config = dict(
    n_head=4,
    d_mlp=640,
    vocab_size=2048,
    norm='rmsnorm',
    rope_base=1020.0,
    rope_fraction=0.5,
    bias='qkv',
    tie_embeddings=True,
    init='trunc',
    optimizer='adamw',
    lr=0.00272,
    final_lr_fraction=0.0,
    train_tokens=154500000,
    steps=9430,
)
Each number is 128 + 24 x the weight over its row's rms, rounded and kept within 0 to 255. Layers, rows and columns count from 0. The size above them is the row's rms in percent of the matrix's.

# layer 6 MLP gate, 640x128, rms 0.157, rows 237-254, columns 0-127
size [ 97 100 111 113  86 101 107 105 104 111  99 118 105  97 114  99 112 103]
[[130 111  77 108  99 112 143 126 124 134 126 142 149 136  96 127 102 110 114 116 128 122 138 128 139  79 106  84 126 146 105 164 171 140 131 126 102 142  85 133 157 152 136 135 141 155 118 146  89 142 150 123 133 130 136 124  92  91  82 143 152 147 182 149 162 120 146 117 146 128 155 167 122 113 126 113  96 111 131  94  98  68 111 100 132 121 145 173 130 103  84 136 146 101 153 118 130 135  93 153 155  84 116 136  92 145 143 129 172 126 127 123 136 124 145 121 164 132 148  96 109 131 137 174 155 187 136 161]
 [104 110 196 150 173  55 142 169 148 113 145 109 172 142 125 158 120 149 135 108 129 127 170 157 138 144 127 132 161 149 101 111 119 142 105 134 190  97  97 114 140 106 132 132 139 160 133 130 140 117 108 109  73 146 127 109 128 139 133 125 102 120  85 108 123 126 133 136 141 143 194  92 148 116 115 112 124  97  95 106 134 151 113 125 117 160 135 108 123 129 124 165 131 143 107 119  83 126 137  86 110 135 131 148 133 155 129  76  70 123 113 127 118 153 130 134 143 102 133 127 172 127 116 150 146 130 112 114]
 [ 96 125 140 133 144 146 128 169 172  87 125  93 143 133 142 127 123 103 104 101 121 102 124 150 114 132 177 130 144 169 140 103 111 136 140 116 131 107  89 141 135 162  65 149  86 147  99 126 121  76 151 130  96 113 154 123 126 117 134 162 119 121 129 133 136 143 137 138 180 172 160 132 129 143 104 125  90 127 105 133 139 147  91 124 108 109 124  96 145 117 120  70 130 117 184 100  94  85 137 113 111 192 135 156 163 137 106 145 106 109 155 118  86 119 154 152 112 122 135 114 142 146 123 109 136 158 121 115]
 [130 146 146 189 146 127 155 104 115 137 177 166 149 136 150 144  95 112  91 106 167 124  70 127 135 138  87  96 135 131 113  98 109 109 118 121 143 125 103  89 147 108  72 148  87 143  91 163 105 159 157 165 124 157 136 134 110 160 118 130 111 121 125 126 143 108 125 138 127 155 139 120  93  94 111 130 105 135 118 148 144 126 142 111 116 140  91 163 116 104 139  69  82 134 115 129 142 102 131 132 137  97 103 146 148 146 121 110 125 118 141 146 134  83 176 150 151 138 146 105 147 109 109  99 142 115 161 172]
 [100 137 105 163 118  95 124 132 120 165 132 141 121 110 127 105 147 146 162 118 113 177 143  96 156 124 101 152 122 137  97  95 154 134 121 136 130  96 126 143 105 113 150 104 129 131 157 122 127 123 171 107 159 128 124 133 137 169 163 101 130 129 166  91 124 127 156 147 155 176 149 134 125  92 146 157 132 121 120  96 128 149 190 110 127 178 119 133 161 131 132 120 144 170  99 118 153 126 123  96  91 113 165 125 143 175 100 113 116 142 112 149 161 168 118 102 132 100 155  96 125 153 115 121 212 142 134 120]
 [106 142 125 130  93 111  94 123  93 129 157 139  97 146 147 126 141 142 115 108 122 145  78 102 125  91 109 157 133 132 128  81  86 119 139 143 132 115  92 114 111 144 119 166  72 162 135 117  99 139 162 149 132 130 134 148 146 133 152 169 105 131 123 101 162 117 125 126 141 131 127 137 135 132 132  96 121 154 126 137 122  86 119 141  94 116 111 123 128  78 162 124 152 109 114 126 137 108 118 160 128 172 129 153 118 112 142  54 120 128 120 124 132 147 162 127 161 216 117 135 152  73 137 109 135 163 170 128]
 [147 128 167 136 101 127 127 117 141 135 119 118 124 106  96 131 127 139 100  97 112 169  96 131 132 154 152 104  82 150 139 131 121 114 160 135 101 144 108 172  53 114  70 145 108 122 117 102 170 143 140 142 136  84 139 108 120 144 125 165 119 118 152 119 119  92 137 137 146 172 126 140 135 140 136 128  88 112 140 141 137  93 148 146 110 149 129 101 110 119 142 117 148 109 136 127 126  72 117 127 145 114 126 138 148 118  85  90  86 169 117 138 115 120  80 130 126 115 170 204  96 134 121 140 170 129 128 157]
 [120 118 138 124  82 131 155 133 184 157 130 183  65 147 126 142 114 113  57  96 116 106 122 146 101 107 115  87 140  76 108 147 111 116 125 121 118 145 115 124  99 107 123 123 121 100  98 156 183 100 134 144 176 124 125 152 106 127 120 141 119 130  92 152 128  98 134 149 161 112 107 144 113 125 134 117 135 151 125 128 123  77 116 133 124 142 169 143 110 118 136  80 102 116 149 123 124 103 155 145 141 141 128 129 140 142 163 143 118 171  99 136  93 117 136 109 129 136 198 138 112 131  86 132 155 148 135 147]
 [156 100 126 120 100 139 159 126 110 110 142 127 102 154 101 138 126 132 131 100 114 147 128 133  89 143 149 119 109  93 122 103  87 134 178 142 109  67 157 157 113  71  68 122 122  92 103 136 144  77 122  94 136 106 148 130 116 137 134 158 120 113 142 132 131 117 147 167 131 129 165 144 117 152 118 100 147  91 116 118 143  79 102 143 115 160 118 117 142  98 120 115 140 137 121  99  92  86 137 135 130 135 121 158 118  80 100 131 121 127 132 122 103 119  68  92 116 124 126 119 191 125 118 146 115  75 126 117]
 [135 190 128  83 154 129 165 132 117 113 132 127 154 112 174 133  99 180 102 131 152 118  86  86 148  74 115 138 124 126 200 127 134 134 103 146  86 113 126 129 122 130 122 152 149 118 113 139 122 114 149 148 111 109 132  99  98  80 162 146 118 138 118 132 144 130 151 139 178 128 102 145 124 129 115  94 123  98 122  70 173 149 115 149 115 122 147 118 116 152 152 122 115 121 134  98 136 103 102 109 146 182 114 157 117 153 122 101  91 103 128  79 127 125 136 111 123 125 126 121 160 127 143  93 165 128 111 108]
 [ 91 143 170 152 169 143 145 170 162 141 109 106 134 121 124 121 111 138 102 112  94 148 123 157 108 141 138  58 140 149 137 103 125 116  83 150 168 126 148 121 146 104 120 176 106 122 122 136 169 104  88 100 128 184 159 161 120 120 131 155 135 127 137 131 110 146  78 140 157 140 130 123 117 134 122 111 144  93 148 142 141 115 121 158 170 124  90 123 137 138 163  96 146 136 116 129  89 134 144 111 136  79 112 110 166 150 101 125  90 142 132 131 147 141 134 105 139 149 135 157 126 167  88 141 179 105 140 148]
 [123 154 122 124 152 129 157 147 114 116 127 167  89 109 170 134 162 106  93 137 142 115 172 161 151  95 142 136 188  98  87 108 141  93 163 115 144 134  77 171 117 114 106  65 137 133 153 123 144 141 146 141 165 146 134 128 116 145 137 174 145 133 161 139 152 152 110 135 160 135 158 175 132  96 129 167 123 128 144 160 117 135 117 147 140 123 121 117 104 131  91 119 143 110 136 185 168 119  98 137 161 121 131 127 123 160 153  93 183 146 135 138 150 111 139 142 104  94 126 118  97 116 133 128 124 116 112 126]
 [143 146 145 152  93  78 144  76 131 109 140 131 128 119 123 152 106 149 103 109 138 137 131 101 149 109 132 137 104 165 142 129 106 144 169 134 170 143 121 184 133  92  93  85 134 144  89 168 108 114  90 143 142 131 149  94  96 119  96 125 137 165 155 101 166 112 116  85 142 148 129 103 154 113 143  57 115 134 145 105 110 122 133 152 113 110 144 148 155 108 125 132 161 136  89 138 108 142 106  80  93 142 132 140 119 125 138 124 145 140 152 136 129 157 159 149 110 115 166 124 105  78 171 132 111 126 114 134]
 [ 87 124 140 176 158 111  99 119 128 109  98  98 127 115 134 156 123 141 132 120 155 103 122 141 150 130 146 154 155 163 112 151 101 128 116 159 112 105 137 147 141 116  95 133 144 127 128 131 102 176 180 106 153  98 152 107 119 128 134 127 141 128 148 152 100 114 157 103 116 105 190  88 154 102 102  89  84 136 178 121 147  98 139 112 135 146  87 135 152 102 126 109 171 158 127 165 164  96 146  89 142 131 135 192 152 140 124 132 118 109 118 108 154 106 130  87 100 147 176 141 122 136 128 135 122 127 138 147]
 [133 127 143 100 133  93 126 109  79 115 136 153 122 133 159 103 137 161 115 117 130 151 141 118 117 106 146 106 122  61  83 111  87  84 140 130 105 111 101 142 137 122 144 129 109 132 140 157 118 168 153 178 126 131 147 121 120 154 122 175 127 138 108 113 165 151 139 126  94 120 109 112 119 102 130 129 129  94 144 128 129  82 147 129 138 150 131 123 179  97 136 132 132 137 151 146 112 114 134 135 127 133 110 133  97 175 162 179  90 123 139 148 159 121 144 123 150 138 124 128 170 123 134 151 161 121  80 218]
 [ 86 165  95 140 115  84 158 116 128 111 126 144 158  71  99 131 108 163 117 120 144 131 138  98 129 144 129 153 106 139 113 173  86 135 150 128 169 154  83 164 144 116  95 158 152 108 120 138 106  91 145 126 108 103 146 136  94 136  96 121 132 133 110 110  97 136 119 128 104 126 127 180 106 142 159 113  93 115 117 121 126 111 138 170  83 153 116 100 157 131 151 108 107 131 104 152 107  81 153 113 138 143 101 128  89 131 171 144 127 134 126 141 116 113 107  82 113 133 131 171 134 141  99 175 101 116 103 158]
 [113 131 109 142 129 116 172 139 138  65 158 137  81 149 103 129 121 150 133 110 109 106 132  95 132 159 164 111 115 122 108 130 123 122 104 152 116 121 147 173 166 120 141 131 103 152 173 164 130 134 127 144 102 121 186 183 141 145 178 128 172 137 132 109 123 164 113 117 140 119 135 119 107 147 117  88 151 125 142 131 107 128 116 134  84 165 138 110 135 141 139 114 134 153 151 139 140 142 127 200 114 117 130 150 154 132 140 139 110 115 111  87 116 119 123 131 147 161 151 153 130 112 165 116 145 107  81 197]
 [167 130  99  92 145  93 132 118 158 125 151 100 123 134 117 108 127 102 104 120 154 116 138 122 109 107 150 133 108  73  80 166  98 150 128 164 161 143 113 126 100 140 105 177 132 146 137 141 134 134 116 120 116 101 119 101 104 118 159 133 137 116 165 119 155 147 162 163 120 128  97 122 143 161 135 104 151  90 102 106 186 124 156 123 147 147 165 118 124 156 172 132  96 140 146 105  99 104 124 120 124 158 103 136  65 155 134 137 112 120 104  84 127 100 127 111 152 159 155 107 157 156 157 101 126 141 122 176]]
# layer 6 MLP up, 640x128, rms 0.158, rows 237-254, columns 0-127
size [ 95  98 107 115  86  97 107 105 103 113  96 115 102  93 116  96 113 104]
[[ 98 159 112 122 142 119 146 143  79 112 149 106 132 142 163 125 124  88 137 126  96 138 103 139 120 125 125 154 140  92  71 148 144 117 196 134 175 156 125 180 152 101 118 118 127 142  98 135 118  99 112 120 119 178 117 114 137 169 142 118 130 123 144  83  95 113 125 138  90 127  92 124 108 104 127 112 110 140 136 129 107 137 139 167 101 119 122  78 125 105 111 166 105 123 115 121  99 135 151 134 127 124 170 162  89 123 118 172 107 158  98 136 112 123 111 152  95 204 147 121 156 126 144 127 122 143 132 139]
 [137 123 131 127 131 123 116 137 144 147 136 121 130 224 135 133 153  95 140 114 118 118 143 123 107 128  97 141 149 144 119 103 129 149 104 134 153 101 112  99 150  86  99  85  98 143 114 119 135 125  93  92 142 128 139 104 148 110 157 120  94 123  70 100 171 144 128 105 106 172 157 112  91 139 138 101 147 104 134 135 117 122 149 112 135 139 116 128 141 120 120 125 106 165 121 134  71 166 129 100  76 153 144 141 135 161 125  84  74 146 122 103 142 169 121 128  96 146 135 161 149 136 157 131 161 143  92 119]
 [149 124 140 117  95 108 101 117 139 107 144 105 118  81 141 129 177 129 119 144 115 150 104 144 162 117  99  77 119 158 128  91 124 142 149  94 104  90 104 150 111 145 117 140 119 124 184 129  95  90 152  88  94 126 138 132 111 103 140 145 114 128 126  84 146 142 149 138 142 158 164 124 154 153 112 100 171  91  88 144 132 137 101 108 169 122 137 146 129 148 113 168  93 178 127 107 164 125 140  95 171 155 150  85 167 107 105 132 116 132  91 123 132 140 118 150 129 119 114 135 139 134 131 110 148 147 112  80]
 [124 136 112 118 144 151  70 118 152 110 123 146 166  95  99 100 111 139 148 138  67 154 131 139 132 155 149 145 152  84 119 125 124  88 147  75 119 112 140 108 126 132 121 120 103 124 130  92 125 105  99 126 105 135 155  96 132 124 100 127  92 122 150  79  84  84 105  92 139  59 133 124 129 131 121  91 154 121 126 158 131 136 152 120 155 131 141 161 128 139 118 133 146 120 119 153 110  84 142  84 155 114 160 112 118 131  90  96 120 131 150 114  94 144 130 130 114 118 113 152  87 143  79 147 131 175 131 142]
 [117 114 142 145 107 165 107 105 119 114 165 124 136 100 149 121 139 174 132 113 148 119 132  98 126 134 106 191 156 189 147 124 119 120 133 120 127 200 106 120 144 180 139  86  94 113 118 102 158 123 162 132 116 104 141 144 130 109  81 123 136 118 125  93  99 130 133 149 133 137 170 124 109 150 119 130 116 146  99 119 135 135 123  81 110 101 145 101 109 123 135 114 160 141 127 119 148 121 121 130 154 124 159 108 143 123 132  98 102 155 120 132  92 166 161 159  85 176 125 167  86 118 103  84  97 116 118 110]
 [110 122 108 141 154 158 142 148 124 121  92 133 160  99  95 124 118 143 116 133 140 145 139 127 135 127 174 134 122 155 138 106 157 112 137 114 146 137 178 144 133  96 152 106 131 161 162 150 171 109 147  95 131 144 144 104 129  97  98 111 161 116 113 147 130 175 111 154 171 106 135 120 102 149  95 149  94 115 145 166 137 120 141 114 144 150 111 107 176 146 141 156 175 115 163 141 137 149 142  83 104 105 155 149 132 111 121 169 107 142 120 193  97 101 157 133  95 112 124 130  91 169 125 117 101 147 157 172]
 [133  99 130 112 139 129 145 154 134 166 102 123 103 158  98 118 139 124 136 124 125 119  86 158 142 106 155 146  95 166 149 102 129 147 118 124  89 133 120 129 125 133  95  98 115 115 165  78 132 115 137 142 113  75 107 126 150 114 105 153 158  68 125 129 155  97 141 132 100 106 135 171 129 131  99 100 150 144  85 158  59 116 118 151 135 138 113 146 140 129 128 105 121 161 125 132 152 114 105 142 101 149 104 110 147 153  73  69 114 163 122 126 127 145 140 133 107 121 130 146 119 184 171 160 121 141  95 110]
 [123 145 112  81 142 148 120  96  94 108 114  77 171 102 132 128 132 121 146 124 185 104 143 128 159  81  99 126 135 111 135 116 133 148 109 102 117 164 109 166 175 120 166 123  92 173 115 102 127 172 160 130  60 152 118 123 118 143 171 149 148 135 100 150 144 101 133 120 126 128 172 115 118 104 112 119 149 124 129 169 134 122 129 120 127 134 113  99 116 130 138 168 105 110 156 170 164 105 104  91 116 120 116 129 117 139 140 178 154 117 132 141 154 178 109 105 132 135 132 117 111  99 141 111 143 128 122 165]
 [205 134  93 156 111 133 104  65 107 125 152 116 138 114  94 121 158 154 113 116 121 121 165 100 130 131 133 115 115 136 120 141 133 132 131 144 100 116 128 154 137 109  86 152 129 131  78 105 113 123 120 111 147 123 147 157 121  90 168 130 165 150 165 111 164 157 142 127 121 116 148 157 114 156 175  98 139 112 116  85 117 156 114 147 111 119  94 102 123 135 117 177 138  98 112 127 153 122 126  85  91 123 125 141 124 110 147 150 150 180  80 135 105 133 101 124  92 147  95  98 128 169 120 154 131 119 146 102]
 [121 106 135 149 150 112 110 160 110  91 108 172 130 121  91 154 141 148 151 133 137 159 138 145 121 139 130 132 174 142 113 177 152 149 179 117 173 120 149 105 136 118 133 170 114 147 113 136 123 109  48 135 153 163 129 104 126 174 127 123 139 139 114 124 131 137  92 122  91 145 130 155 103 146 117 130 126 131 104 189 125 104 113 131 137 101 112 126 137 116 114 155 133  83 149 104 130 140 127 156  99 110 155 129 138  82 168 150 121 146 120 134 139 122 166 166 128 113 154 156 144 190 140 173 133 143 120 160]
 [140 102  94 106 116 147 175 113 119 147  65 157 112 154 121 146 140 127  98 143 168  99 141 131 138 115 149  90 101  91 114 129 142 127 128  96 133 141 151 135  99 105 128 122 147 118 159 112 149 106 184 158 136 151  96  95 128 123 115 162 125 159 139 103 132 126 135 141  95 141 116 100 125 128 133 154 111 138 117 117 106 145 151  71 130 126 145 111 112 115  81 157 163  86 130 128 104 155 124 169  73 130 140 120 151 134 142 164 156 103 127 136 160 116  93 155 167 195 137 139 122 130 128 143 116 159 167 107]
 [111 154 138 124 155 124 192 143  99  96 135 188 112  88 170 124 152 127 122 137 131 115 165 145 121  96 145 141 178  92 131  97 149 102 160 141 130 126 109 167 126 144 133 116 124 166 145 106 138 139 133 146 152 126 145 157 105 182 107 170 132 137 139 130 172 129 129 129 146 139 162 169 144 104 104 160  95 104 130 156 137 156  83 122 162 116 134 134 124 117 102 102 142 104 161 169 157 118 113 127 156 118 142 129 118 153 138  67 166 135 106 136 168 113 122 143 118  95 126 119 111  89 103 132 124 139 108 131]
 [112  85 153 158 131 155 146 103 154 125  59 130  85 152 113 114 142 119 153 118 114 171 127 116 141 121 138 113 172 122 112 118 169 108 121 119 104 141 140 138 110 172  88  99 147 130 155  77 134 123 189 121 113 121 116 119 122 128 149 151 104 132 172 106 137 124 129 114 101 120  95 136 176 132 172 163 168 143 125  70 190 157 134 110 148 105 146 140 147 118 140 124  96 145 119 136 137 107 152 133 116 115 155 157 126 130 157 150 142 127 108 103 131 112 144 135 147 124  93 102 140  89 100 120 120 137 166 133]
 [186 137 113  94 132 111 167  88 120  98 129  98 119 164  76 145 139 104 118 144  98 155 152  98 144 143 104 123 152 144 158 114 121 132 126  76 129 123 160 148 101 137 167 134 105 137 100 141 147 153 134 201 143 133 133 135 192 100 152 116 151 124 147 145 100 169 135 131 108 128 125 126 175 177 119 153 140 125 142 134 118 114 140 159 113 112  80 122 100 138  93 153 148 130 123 147 169 146 127 132 133 136 132 149  73 150 144 113 136 124 136 134 116 160 112  95 160  98 125 100 109 130 149 114 110 152 126 136]
 [138 129 140 129 116 149 123 144 128 160 117 111 130  54 130 106 116 122 116 148  91 128 120 143 180 137 117 148 138 143 156 122 128 143  97 122  87  90 130 122 102  80 140 109 115 150 123 120 123 129 152 101 105 136 128 143 156 136 119 130 105 103 127 149 131  99 131 146 141 146 156 135 119 151 121  94 158 151  92 168  65 160 114  99 130 128 169  79 104 129 113 120 147 139 125 158 139 100 113  88 156  93 163 117 120  96 134 102 131 185 108  99 136 117 141 141 134 163 163 160 114 105 167  90  86 129 161  93]
 [131 152 172 146 119 149 133 159 109 121 118 119 157 117 138 107 103  78  97 135 116 105 138 119 151  96 120 117 157 167 163 138  99 133  91 118 117 180 115 136 124 150 166 164 189 107 109  70  94 108 123 142 127  98  98 135 115 136 108 100 116 146 117 130 129 132 167 127 116 129 121 160 158 122 139  93 173 152 159 105 140 133 139 130 114 123  88 157 169  55 129 120 119 130  93 134 107 139 132 155 130 142 109 103 117 155 123  92  72 149 104 106 156 132 123 125 116 122 127 119 166 142 142 108 141 127 154 101]
 [ 89 129  96 107 166 166 113 115 150 103 115 124 163 158 112 112 121 142 118 119 134 128 143 131  94 138 129 110 127 111 116 112 146 115 156 108 107 124 143  81 137  96 118 130 154 144 138 158 112 101 130 113 159 133 157  86 124 109 171 132 110 107 107 138 109  99 155 169 141 115 195 101 131 103 106 130  85 101  63 128 163 139 125 158 174 134 187 140 144 125 145 126 107 142 168 156 127 143 110 140 131 146 105 116 131  97 129 169 123 116 144 158 143 123 141 114 114 106  93  97 154 139 106 139 110  57 128 135]
 [166  99 110 154 176 147 171 144 113 126 160 127 105 126  68 119 112 144 138 138 120 115 176 111 131 117 130  83 171 112 150 131 124 115 118 141 117  92 159 159 136 151 119 119 133 153 119 130 134 104  73 109 124 163 141 113 112 150 121 133 157 144 108 138 129 155 112 122 122  67 175 127 158 111 161 165 125  88  70 126 168 129 153 130 147 127  91 117 162 119 143 158 125 171 103 130 124 115 130 159 119 161 160 142 135 122 108 134 148 123  71 128 105 118 125 120 113  90 116 122 113 116  96 163 135 138 158 138]]
# layer 6 MLP down (transposed), 640x128, rms 0.155, rows 237-254, columns 0-127
size [ 95  97 109 111  87  99 106 106 104 109 100 107 104  94 112  98 113 102]
[[128 107 136  84 122 102 131 161 123 102 120 124 125 162  97 154 118 136 153  69 155 149 158 136 126  98 111 106  98 150 130 103 125 133 121 138  95 144 101 138 117 164 178 123 142 148 149 108 102 138 156  96 128 136 177 126 104 140 168 163 144 141 133 158 100 144 134 124 117  88 108 141 118  97 119 116 116 133 140 119 149 130 119 148 126 207 152 125 123 141 150 105 125 132 114 151 174 128 139 107 166 117 122 111 140 113 139 152 118 147 156 127 111 128 163  79 153 146 134 190  80 151 152 190 133 145 116 130]
 [112 157 110 144 117 144 140 132 132  96 122 141 147 105 117 106 150 131 146 143 112 138 145 155 105  74 129 138 173 149 156 147 142 156 176 125 164 144  94  97 114 132  91 145 143 130 147 107 120 113 121 150  98 147  67 132 127 137 166 143 119 125 162 169 108 137  84  96 151 161 152 104 145  77 145 118  81 120 134  85 120 140 117 137 142 163 138 115 156  94 135 141 110  93 139 163 136 118 119 173 117 121 103 173  73 141 122 131 113 152 121 100  87 127 140 149 103 131 105 173 124 145  87 125 104 137 121 125]
 [164 136 145  98 134 166  97 124  88 105 121 117  95 139 153 100 138  90  86  92 132 113 155 130 148 124 152 108 104 134 128 143 120 138  99 136 148 121 151 111 117 130 121  88 111 142 133 103 126 122 129 125 113 134 112  87 139 144 149 113  63 148 148 136 108 185  77 145 142 179 139 135 115 107 145 113  79  87 133 167 126 143 170 133 165  73 127 113 107 165 130 120 133 157 103  99 107 109 130 113 138 138 124 115 135 111 125 131  94 119 176  75 124 160 145 110 153  99 156 117 151 141 145 128 167 129 111 108]
 [103 102 132 106  94  90 184 123 138 120 122 111  87 116 152 141 149 101  92 121 116 137 123 116 107 146 104 117 130 120 102 114  99  90 166 108 137 144 125 177  86 107 138 112 151 115 135 102 125 145 117 100 150  83 146 126 123 127 116  92 109 108 158 129 118  71 125 100 116 107 103 138 113 189 100 139 125 134 106 147 128 141 101 101 116 121 136 152 115 136 101 162 150 119 144  91 151 142 136 139 151 134 123 103 151 162 148 163 131 116 100 129 157 153 150 162 126  65 126 128 138  87 113 186 165 160 127 104]
 [144 201 120 118 147 146 115 116 141  60 119 138 129 127 121 145 143 120 140 123 148 143 144 124 148 124 120  92 113 138 128 126 127 128  75 117 155 128 146 127 114 147 181 143 115 118 132 121 101 122 135 141 122 123 121 139 127  73 110 106 154 109 122 156 109 153  91 133 102 144  89 126 145 132 154 118 143 118 144 108 125 122 121 129 198 230 121 101 129  83 130 130  89  99 110 106 142 128  93 110 127  93 137 136 141 162 112 102 147  91 137 137 136 114 130 161 107 158 120 129 101 113 157 167 154 151 101 138]
 [144  85 116 124 141  84 139 112 131 118 117 139  89 144 111 155  88 119 133  78 143 168 171 117 126 146 117 109 156 126 128 154 151 112 131 137 108 155 139 130 135 140 126 137 160 148 114 177  84  73 188 154 127 154 136  97 117  97 123 111 140 131 114  95 103 151 159 142  87 140 152 130 106 143 145 128 136 105 101 115 158 111 149 148 162 128 125 142  87 130 127 113 147  82 119 122 161  88 114 113 150 142  91 107 126 120 153 166 114  99 134 140 127  94  98 162  93  82 182 112 143 161 136 139 121 120 139 125]
 [155 104 119 162 150 149 156 146 118 104 112 133 112 131 125 162 147 128 102  96 109 142 127  72 106 140 137 105 126 163 123 114 120 142 155  95  81 125 116 108 118  96  70 115 154 127 113 113 130 144  77 148 157 176  90 143 144 117 134 139 144  85 102 140 150 114 130 128 151 108 126  91 124 124 148 118 122 119 136 168 112  72 134  80  98 133 125 148 114 148 117 103 127  99 115 106 119 131 105 135 114 137 101 131 133  91 122 112  87 141 132 170 131 101  93 140 122 115 197 130  97 163  91 126  94 126 172 107]
 [157 125  98  97 151 116 127 126 122 134 147 129 163  99 128 136 115 107 139 114 126 128 137 147 162 146 146  83  67 145 139  94 159 147 108 130 112 159 151 142 104 155 125 142 157 235 103 138 122 154 135 124 122  88 152 107  97 130 100 100 138 115 136 120 175 148 151 133 124 115 120 137 122 132 118 128 133  86 121 150 151 128 160 145 120 114 133 121 149 107 123 128 145  77 120 123 118 173 143 112 129 130 161 187 111 170 135 129 127 119 126 112  94 143 101 139 147 121 167 110 175 112 155 157 125 135  93 160]
 [153 110 113 143 122 146 153 140 130 116 142 135 147 168 156 111 101 143 108 163 116  95 140 110 133 134 105 133 112  94 128 108  93 114 126 133 111 127 103  92  74  70 144 110 115 140 135 102 127 128  93 105 149 129 113 185 138 119 115 182 167 122 154  95 136 157 115 155 175  91  95  99  99 135 132 131 138 144 125 149 149 113 106 108 134 145 127  84 145 139 143 131 122 116 106 132 128 128 115 145 114 120 149  97 158 128  94 155 132 153 149 161 155 139  98  54 103 163 128 153 105 145 148 147 135  79  79 129]
 [ 72 106 138 143 128 128 107 184 129 113 105 164 127 144 108 118 109  98 124 127  99 153 172 123 104 128 134 124 160  71 157 133 150 117 138 172  99 120 104 142 142  91  81 168 164 102 114 125 111  91 107  86 131 126 142 116 123 156 121 153 152 125 120  96  91 104  90 147 129 148 147 154 117 143 122 119 115  97 146 148 130  85 149  76 101 132 113 118 113 143 114  94 137 120 143 136 102 152 115 129 101 141 117 136 135 128 139 168 142 172 125 138 156 133 183 110  99 112 163 109 108 144 137  93 165 140 159 136]
 [141 168 128 156 140 123 132 135 125 158 108 145 137 152 124 127 122 174 139  72 109 140 122 106  97 107 149  95 103 108 172 118 124 106 190 123 132 148 159 119 134 133 108 141 137 153 152 164 105  97 138 135 161 106 125 103 128 137  86 132 104  86 141 130  99 152 110 123 102 149 143 132  91 134 173 144 161 107 129 171  95  96 104 104 113  81 157 136 133 163 105 102 137 157 160 147 137 161 145 102  87 115 125 173 125 155 121  99 122 133 137 108 135 102 190 139 113 132 163 143 105 158 123  99 129 124 159 126]
 [141  93 110 119 135 157 152 115 129 124 113 131 105  94 131 131 134 143 117 140 133 132 146 119 172 118 140 168 181 138  90 105 125 114 157 107 172  97 114 140  93 104 143  82 120 145 141 136 158 169 131 151 164 148 105 135 124 152 126 122 136 151 163 103 143 143 100 133 119 134 111 134 130  52 101 174 109 151 125 171 141 136 109 139 124 117 123 103 110 155 112 157 118 135 143 155 148 132  52 157 139 132 152 106 155 119 149 101 199 131 119 137 154 124 126 114  96  93 113 109 113 125 127  98  84 144 114 108]
 [123 121 127 133 109 152 136 106 116 116 128  98 124 126 132 151 127  99 122 178  80 144 169 128 138 108 107 118 136 111 120 134 173 113 112 120  75 125  91 127 145 155 164 124 136 109 110 124 134 133 151 102  69 147  93 134 106 120 141 129  99 121  81 127 115  63 103 108 108 152 133  92 126 164 146 112 118 142 151 111 136 152 143  87 168  77 153 164 153 145 115 109 118 131 106 142 154 127 117 133 115 133 152 167 122 140 150 136 100  99  92 117 168  79 118 164 163 115 109 119 109 155 133 128  76 139 124 167]
 [150 114 153 143 145 113 150 149  87  86 105 158 100 121 139 117 115 105 119 102  96 132 115 191 122 123 123 100 133 133 154 147 128 120 127 149 133 166  91 115 143 123 132 157 181 164 150 170 121  83  93  98 107 155  82 189 118 163 110 128 161  99 139 113 102 151 104 151  91  98  84 180 143 140 111 146 148 146 139 179 125  98 132 113 117 155 127 125 133 140 143  98 163 113 141 147  67 151 131 112 132 144 135 109 128 133 168 142 135 152 122 133 139 125 125 118 130 133 129 107 134 122 106 117 150 153 159 119]
 [126 166 165 110 160 127 136 163 116 135 152 110 132 120 156 137  94 106 153 112 141 184  96 157 120 158 142 136 138 162 140 140 122 151  67 155 134 131 127 118 110 117 135 133 132 128 108 127 125  85 148  91 104 103 175  95 117  89 128 102 134 132 127 125 145 138 128 139 157 134 130 134 107 112  97 111 147 113 192 119 114 147 151 158 122 172 126 156  83  78 103  83 111  87 167 128 142 101 138 132 163 138 134 146 130 157 164 144 161 131 104 108 135 161 145 139 160 126 169 150 109 139 148 135  86 121  98 125]
 [135 174 161 177  88 111 182 161 128 115 135  88 138 111 150 176 152 143 142  63 135 140 147 126 130 141 112  95 140 149  96 119 125 109 105 101 131  98 148 125 146 144 117 116 134 154 155 133 129 136 108  86 119 154 133  99 125 108 110 107 101 136 142 141 176 159 133  95 184 152 125 117 139 129 155 140 108 142 128 129 154 162 132 117 148 127 144 122 123 139  81 106 159 106 117 181 116 137 119 119 146 109 129 111  95 128 153 125 130 112 116  98  84 100 119 150 113 105 181 142 108 177 144 123 124  78 121 132]
 [168  98 103  80 114 143 177 109 121  99 121 109 160 147 163 109 100 129 105 150 165 141 158 121 110 117 108 116 114 137  99 137 151  99 120 127 114 170 161 141  99 136 153 134 120 135  90 138 154 123 145 125 149 142 159 115 129 154 109 132 140 144 128 149 122 132 172 109 143 100 163  90 138 142 138 137 111 110 158 164 139 151 145 121 132 183 168 110 163 101 115 102 143  62 108 146 137 176 143 111 142 162  69  80 140 119 113 153 115 139 132 110 120 147 167 132 102 120 107  93 126  91 123 117 117 139 118 152]
 [109 163 118 108 161  91 153 100 124  88 105 128 116 172 154 145 110  87  87 131  94 147 115  58 115 149 112 124 101 143 125 144 139  89 121 128 103 125  87 151 151 184 156 123 140 105 125 118 137 163 150 104 144 165 115 102 112 132  98 136 135 146 180 126 128 108 131 114  98 116 158 132 164 176 145 145 141 126  70 121 167 160 116  97 148 140 142 121 122 116 138 108 163 132  85 144  94 155 150 108 135 146 126 128 155 157 102 136 136 112  89 118 165 101 116 137 129 122 139 139 125 122 162 131  98 136 139 121]]